From a checkpoint of a small transformer trained on Wikipedia.
Architecture: rotary positions, no biases in attention or MLP, untied embeddings.
Each number is 500 + 40 x the weight over its row's rms, rounded and kept within 0 to 999. Layers, rows and columns count from 0. Numbers have three digits each. The size before them is the row's rms in percent of the matrix's.

# layer 5 attention output, 256x256, rms 0.121, rows 0-191, columns 160-191
102:461478529543476569489486515535507537488481517471513559464501479468472456545510507467471477484574
106:530498528488542407451523458469487557541558476561591551525488507522497513498489495502588450503409
084:543489409525475491465498552471464473476476566404487567564487484445462531536587520520494526535507
097:468527476510526434487460472496492493492524490476558484569516569456505546531443517454504525496490
103:490477515491525453511509505478510498575524489470430494445471482541524491525508470500536514577551
091:503478482478495503544437475530485533540579474440499519592496468504504499459508506496469539476492
095:481576508510550510446479480549464557519418482499424515485536533502474466489487468485508466494494
090:515506509451475435500542500462461567420448553461501488532523468484485496538491472475467510544547
095:437515514469555512530478491500544582510475564573441498576539532529509570544526512546510442554483
094:506508518455544509513482493472542532514476540535497513491461549457508525531532422588536491535545
092:533454464506501478514456453513432528524511442517468467498525479554477547464490518516552472541491
088:487468524528508418517500604524546514499530468532527526546477449516407595482508473565511467528509
092:439508505513514493507480520547493507496574494490500500472562483493512498544544477447498550518470
110:462475448515459496505480468512508543563525501533527519467511474477484467459544471489489489533502
098:518518556506494476506483528502430531502451507526459490418480452537510503469528524557536472523516
092:534535525488470582447505508416590526534499567447535549501461549430604502529536498476511547441503
100:510500517484530568481485532495470520574490490493510449503470538482435536442549446478526527517496
140:487460483504515488513473515487447503394506532483459506529492480509440549528477516509507501492553
105:495520458516491472449569511466545535579553516566451445480462446521488536476477480550472451474468
101:481439495475492506479495538564490494512516471485412520477489468513441456444542518506495495427471
095:516457527553504422483521446522473528409484421443513529451514486471493487540471501502515570511495
104:444515490508477455457487518518478405505505413526530380564512511442466478496486521565501427492445
101:438489517447471510443457523524494498546483505493485455469548473509486501541469516528483470514504
099:541521536578470530462451506538503492497457545477544516532521519501519534511475514540470493528511
104:486488452467497517551479509461522513482513492442493522475479503558518506501492476534475541502471
108:478469476518518488527546503479520427533508517486518536495482465473504549429489527553452507520447
100:491468483528499524528445540539521503551559534483490518558457469512539496494524464527473537481549
098:497487540516481551465518512513503546544487556486431458523442539518439465490497502469486465559549
091:460539455517461559509590485519545529512466450458492525535523471506492494499539472558506470487489
097:516538464496518541502521454494527525515465472510515467482502505504532503445410490511477483518443
109:540532455554505517473467531456465568453484482459487508462473548526475522410486492537533490481424
107:505535471481481468518510430486491498496492469569515540541536573497542515540503446486456501433497
106:495490521519495505437530475563571489514454523431513487520537538506517545548542468522497516470450
095:505526495540509458460515524505520496437465538554502456464497529476546507505545481490489573485488
123:523499444516490482507490490483444523517458531478572456555430574522504457493522552522461432426575
105:510452492471454485475495434478501528510518522509476485503512464447539486481500471474531495452565
097:453497467478451413484460467538456536511489492559485530497504505466503477434465535537496568544468
108:480526486473529540548512524509501522505496543542460565528498511509535470500406467593476541566542
103:530503550472502545471421529568563470465487476533460496490460486518497553498494542476483538476502
089:466501517539479508478521497525471475514567446446526472555498482500523500470527531468516447510523
105:449494463480528512483526565459496525515548499514487499492537469510457503540510469512497512547455
092:543513583596555401526474506502540490529532533460504446493438514526511458442528440459525506408476
085:484480444499516504552505506498565439496507477563493542555535588502506496511514540567524414497490
095:497519464453441471498492559464439559505432471511486543546493504511436488492533515502497539565494
101:495505512474491501493538457505493571513506505512514490491517479463490474503500440579431492460501
094:519517473488502509457460553573457441541463460508461560470578486494463539485415526517483445547511
101:481512475524524493468477472492497420469468539539519508550412581516529484481555482523513479472511
102:442566501575585558513544442495553522497533437419447471525484491488440537459483489552508530520494
099:532476565538526499491478523522473533492494429466519487497408519450450423533515517463508509506522
086:503451560522470559497550481500462547550500463532507449477504476517529495542539542514496482480498
127:497503575584469515566437494489475490535495459536509511508479455464464516459466467503497508555579
096:447544516494497540475483557424521422490524522547510502504465571518540478542474468480480567521597
115:482525529496477483534557558450542493522446496506516558462501540514579539566497510499482466522524
086:456412529480492517507496469509499529461465526543468498473440521510536567494482480502419476518510
094:547486489562507455511484531466471499459507469530496485527494456450481544481499468466511442503565
093:586437522484520495495474501520499533513491537509486482470474436510477534492534595464536548536502
101:467483473540488465542403487464444534429467450516471495514458441490504473466464518474468497531499
093:483475521465490472468496441514568509475514485428494513489527479432512473538522505502437483529526
111:458519490500497456541520498538500521477518511482513451461469535557533501509527509485473517483466
100:506430524438507482496494560496464463497426502502513473452481554511485461508505426510495527563475
102:535483478527488490501472476526478432519504446523565431483485417482487470483477471504571496499502
108:524411503419501502478508535529544489480479521535458590472471516504480472485475467529539541520497
095:539436458459479492428496487437485513490483544464489523461509509502550439510531470490526531555552
095:513515462513457424500517520486507472539475489470483466478494510469487514416493517483505502535501
102:494457492438512546517527515504468484533491491450513571552497467513420481545493511581547481503473
096:468431424496439515478516433504495503458510507538496505518506547515462508485508504517498525476497
102:468443474566458413416444595479452575512485503497498464478545482539538551498447496449504466497474
100:484425579515497525517537526481494482545517472471519497433477465469510532614500499503534493382542
096:535491517474509466406586529480501478500457506520529532508471533481527450458492502520545529483529
109:512489474541475539518557516569454522530466501544524568508497518505434544536516568494438466506439
093:476525450567460490505475509502448508504459565476473480536427472496509497498429494456516505498472
092:569489496604557483451459553507462478504506509474449539529492475486452545512525448522522532458511
090:475510478494538452481489551497455557463424510469430535483455492512507561494488483507555465467461
097:508507458537519493436500493466468533511485495488516427506469453546481437511503513538530439478512
095:456506500569496456457464493445535447480514437490504510506497523512485505497478495507507480490520
099:478465493495492504479468501458490466528564505499508536455463550475529537553436519528456506496505
085:522489441463460555570467443478519461504472510502489517517543520472430501456504486503447513509517
088:481426564440517516532545502484520505474482451470468469521476593530513519523475487500543516483417
107:520408449478538457484474545524486478424502501557526462441506510506501459465529465468503485571491
108:529520467538504485527497455539487490512515525550578450519522521457499486538507419481481506497454
096:430555504452563558480524544434559509465502513507461544536561461514524478499549577498564444463448
094:494556494497519445502547468533464539457546529565500515480532570552508493573486482479461420403557
090:498501472484481541560522536546538454492523485448520507439477490485471566507529494538529521482607
101:491421593438509437549479508483477453422490484490520412442484463506468515460482548515502529495450
100:471517515515553544492498467474447553498522526486494552529536474492465506446514567506509502493561
099:513496486522509547545473500497438508447499443509508475450527497522533513592508508467510456470517
097:532521539491477470493482547505518525515474479539498454420473465514486517473492534541494476556519
099:510454501460543495489554562562531507460475517468473520541492467439496487544438544486537521552503
100:481474511519514533492462513577535497453554477506455500539541448445491497480511451546499455457424
085:509461499556491506479497522531469532564531522522471495564496489503482533466466490463494532479427
092:502518487531444506496506523488516492465500490540545502523541438523496479463455463574524516485492
101:546489516521467545517533553504517491504533455520560456480520421473506508509505508544485522507575
100:533497474460444482520512518541561534556523581477531588599475520531497459482455453452525502579519
100:514499536473528559509571557503507527521462475519522489445470506426484578446502469558549575490486
096:510486499515509513537499582538552500548502476459429471545518533430536488508558502550543459533525
094:474495494520581523516593487477490531500563491481526546508543513489531499537518518493567516502505
092:461466463512523546481465480450533466563443520522478491528454595457523526532555604532501451526501
099:455542461503487420476519523494469484497506493489468501521489530507487469475512522507506543530467
097:523542487476490492462457474512530484501497506457499469496523530500508560534542488530494503462497
139:511495486485496541447479415497521515521558507534530498474532548478519519515461472532500501535527
090:484503541478491554518431534498454456507423444410564491473462545484549464473451535571490492529496
100:437437475567519524541496514554517504485490454524476523478579509533569496435465505595505466495512
108:516509469480497504490460437501458559497517494506494508397459467497528523548539437494548443530520
100:492482476475471498553483540460480487487496500520527597550491510532424552514491491605514550500579
108:542498508483475543520537522516586468548512449592515544503456475493483480571478496504517509464532
148:513489473475473524492493483539510487510485485490519503487452515400488524434545537526488528487487
100:498515547510464459501457498532453499554479476533449483486493530514486438488498583469538524549472
091:464489496486499527551556467516504523443543577441497488487510486520433547484488515515448517508480
093:524510535512499539592494536501511550462615460515531501462514490513484535498547566489494446525502
110:573459481555488499466512505526496472486509548462494499491549472467491557529470531528518439554476
123:498507445476509566511543471500464538514497520491477478496489522515479523504505523517533444512581
095:466531472535510451455525494518536512532486485545565448578542569453523490508515524503554465470476
096:499496500561450454513513480473475476473543480481584467503560579535536442541466484559456575464459
093:520527543555507429442551454530501532485460414533427459509495444502481527490509501489542532551459
095:461511457501533413477507491526413497515480457491470524509451537510500437575538540489469505449525
097:455442535509534450524506497550517503474512479471522500476490512436511544434498504546482517516562
093:579499445563507559525468488515535529465502445498475538547529441497518453522455498484482516502482
094:528582554545510448544500488508475458432490462479557494548461556498522487467530376504488520562537
105:520501545493459501500474530543460471460509540517506548471524525453494504498510567570572498478561
105:471448534502412485501483501490525497503474464460478491496493525482469510497507549476475480536528
102:421507521444528505511476511499445449495502506460502559508595493474510506541440482468494543495502
105:517561466547449519447540538532529515529506480496534512520388503495585551505518526517478466512514
095:485490546455493415529537509490463503507459489462487530453505514477517467460407503554519427475516
096:484518490524501475503498508496508440538451550458484493517479466516560437534472531531413524575494
104:445508432491498533438494532500572485527478475465457468513482496436520480491491496494553554565488
094:466507521549489469486451552559514469459501453554489479516505476487487471490453526494494530537455
090:561506532513536498540454464451416443488532472521506553494500511494473480527514474480472443502520
093:525474525474481472478550547444437509515562531495541501483583478469482448527506487515468471493541
101:488480486529522468556451423493503502517548451541454513539458458491497494484475428501499509518449
102:578472531427452553465460485491515479505482510466453567477471534510496516534525509564549533522486
091:486566525479487522503529439467517543475516488398507492496474507458503565524508453534547477496452
092:471451462467508547494518504479515453542443500544439571529480470428541485493554492451511430442525
099:477479490538498490528485511543499490490486506491450555483535506457481467474502490530546497566485
105:549507488499517501489427446506489508496507455499502494538511480516467478549465518573557472492444
112:544439512485483457509466444452428553549450486454523489506537541519518464476481491505555531501485
102:517472495497535432466514544435488484485537498503577475463443533468454473462549497452565500451485
110:493497507479486546504520488534490512499473487493487558558516497488498502554549487546486454497471
105:448516471520454514579535542508453521513434514512587506498481524497525563464546468504537492569509
121:517495512525523479481474462523546560500443499502477495537492495573502485489456500483416479443493
100:549517453427561506487497467555509541480522483542533429525484491552506496461497483450563486453500
091:502534494539520476474518506493517526482498476480555476477512509529489460551506531557465497459516
108:524530469494500448521499532470511541460484501523501512481487472509499449436470481487480529484489
102:578503485500514535465525549457459514498475526540456522482404497529514480486480514541468541478520
092:487507486540507472493554495579471514521504393500518544488559503420497515514471530477459505497509
090:496495513515532521428491517437462493487431491479499521515467506449475510446529519531470516527505
099:540538502482521566526439477520500471463603461496420524515470461407509556530490523523482519539453
112:472474482444450492520466452515441541479513488469569507551533541456474492541481506472510506502543
099:529480478452516453488559495454499509481552481443491542534518519545481514517527496476474494509445
091:470540529485554545498496499448495495495515580428462535479541487436515595449464536487474510530479
107:490568545443523535499505449523524464472469491509500511521431472422500532499492494492463525504515
097:583475514490503504494486546481510510547474530451459518545449533484511536514518494492563494518523
106:515566501460480511496461545437497449499470490483533471528539451415482525499525502511480522467464
099:484453549514461477451536501497468476529585513483522472499496500544481465475459503517528423523462
101:539462535508474475473454480582473460460506487577566511519459554443489516505447564445490528429505
108:511431441484478498506534506493463530510476549507460505494451512482530448506533463509486627538524
082:504511424509569501546544487508438519428504518533473464543499440561421529578474569520508522490556
103:581458492505515489532499533470470503429472522529490482568540520577460507512447449476509513497535
102:506518496543496506578441455508551502493529517563465479483456531487468474530438506504528458449485
098:531515487519510459447492526511520555498511504523556495480531595488494490524523540522513466492449
106:484484441524521509451496535540499549490529477454532469496519489420482499470481527512483495490547
098:506526533550421528491497481547486541516510531530467508462538432493484532506536473488514495547505
109:528464550485488497519510482494498460424440410483543473418484506523477469534447511473462507528534
109:502453491505524521510540485526460503515527517433461479494486462542547508537497499536522504487487
109:532540491477480514524487513515576546472515458500467562549452473456531535471511518524451515459520
094:513461502525513469551606456496533504501449495467510509527553516531493544463506457538486485521483
085:467490482472512487468483521520536504476508441490496444523505604485544492525490475530465509494472
094:485500493451535483475443489583500549523494514519473515506512515453525450506523547499491459536497
090:478472483448572409520459486471491490432543477511484577530517482448451520503549509467525545564545
105:532572507523547484520565469505510522484548505464460531559505534494506528478478510509521475496473
097:432495476503489488464564522547577502501501568495614516537458569510487503536506508506542513525457
095:510504478458484553500456471509456432452488516540468509495475476506471512558496483479513478487481
101:551484519476476481525516525490449501533440490506509472474553481547485574501489580491487512453563
099:489489482510550493502512483501555495499496506482427571507483499501472454465508504490519504507469
097:534441520498448489512491456504500499499528437451559520482498476489445466496518502461551441473474
101:477476467565533485504484480498473545514530497489585512479456521488540487482509449504532543488533
088:497487510511546591528547536551534450537548502522464411550501605473514494479521511557518419445488
108:539526485460513510494494543485552527487552446598537477521482508463484524514504483522493489541523
100:498440521492494497474558476454459516501509470527509455434485575512552486545435477486536480469469
090:525586533460546545524540517488489428526519527487489537462495478465520433546542504529470523510541
096:516464486515488496556495482484528552526528513487541503468513449512445535569495480528463486504517
101:492433506558515543529535448492498478525520474527498511452514509508524529445478514529565550510419
110:430521475574578532451520440498517532458484522468470521564499520508529470543527453552459499500482
107:497580560522433464500525563487524523454513484544497509420537524540515519511545498508484490533446
101:517585524505446533527434536489548518482538482521510549525535523525521537501504532517475513495457
098:483471500515581583463532483570528510552519501468500523551411493552501446535483528479535456442443
086:480512517436428488431526535477488506523556568524498443488501498485434490579444519510471532548477
097:551461506492520471498512512456527461435472517428480537475541484482450437495461565433481489544485
106:566491538454517506495485519476436532508508509537563490473480515532542496512457527474506502495491
088:461552471510512512512487489514525499514490512558520538459527512518541511456476504467420474518558
098:501492521582473578547479458506501433499518445537518533518528459481535487484491530543521438463517
108:505537455490387550487502479546536509518494546484510507544474549486531444508487611485494515512437
091:512520516475386554572474485512552556475505545466486450533489473502463494545492518511422447508530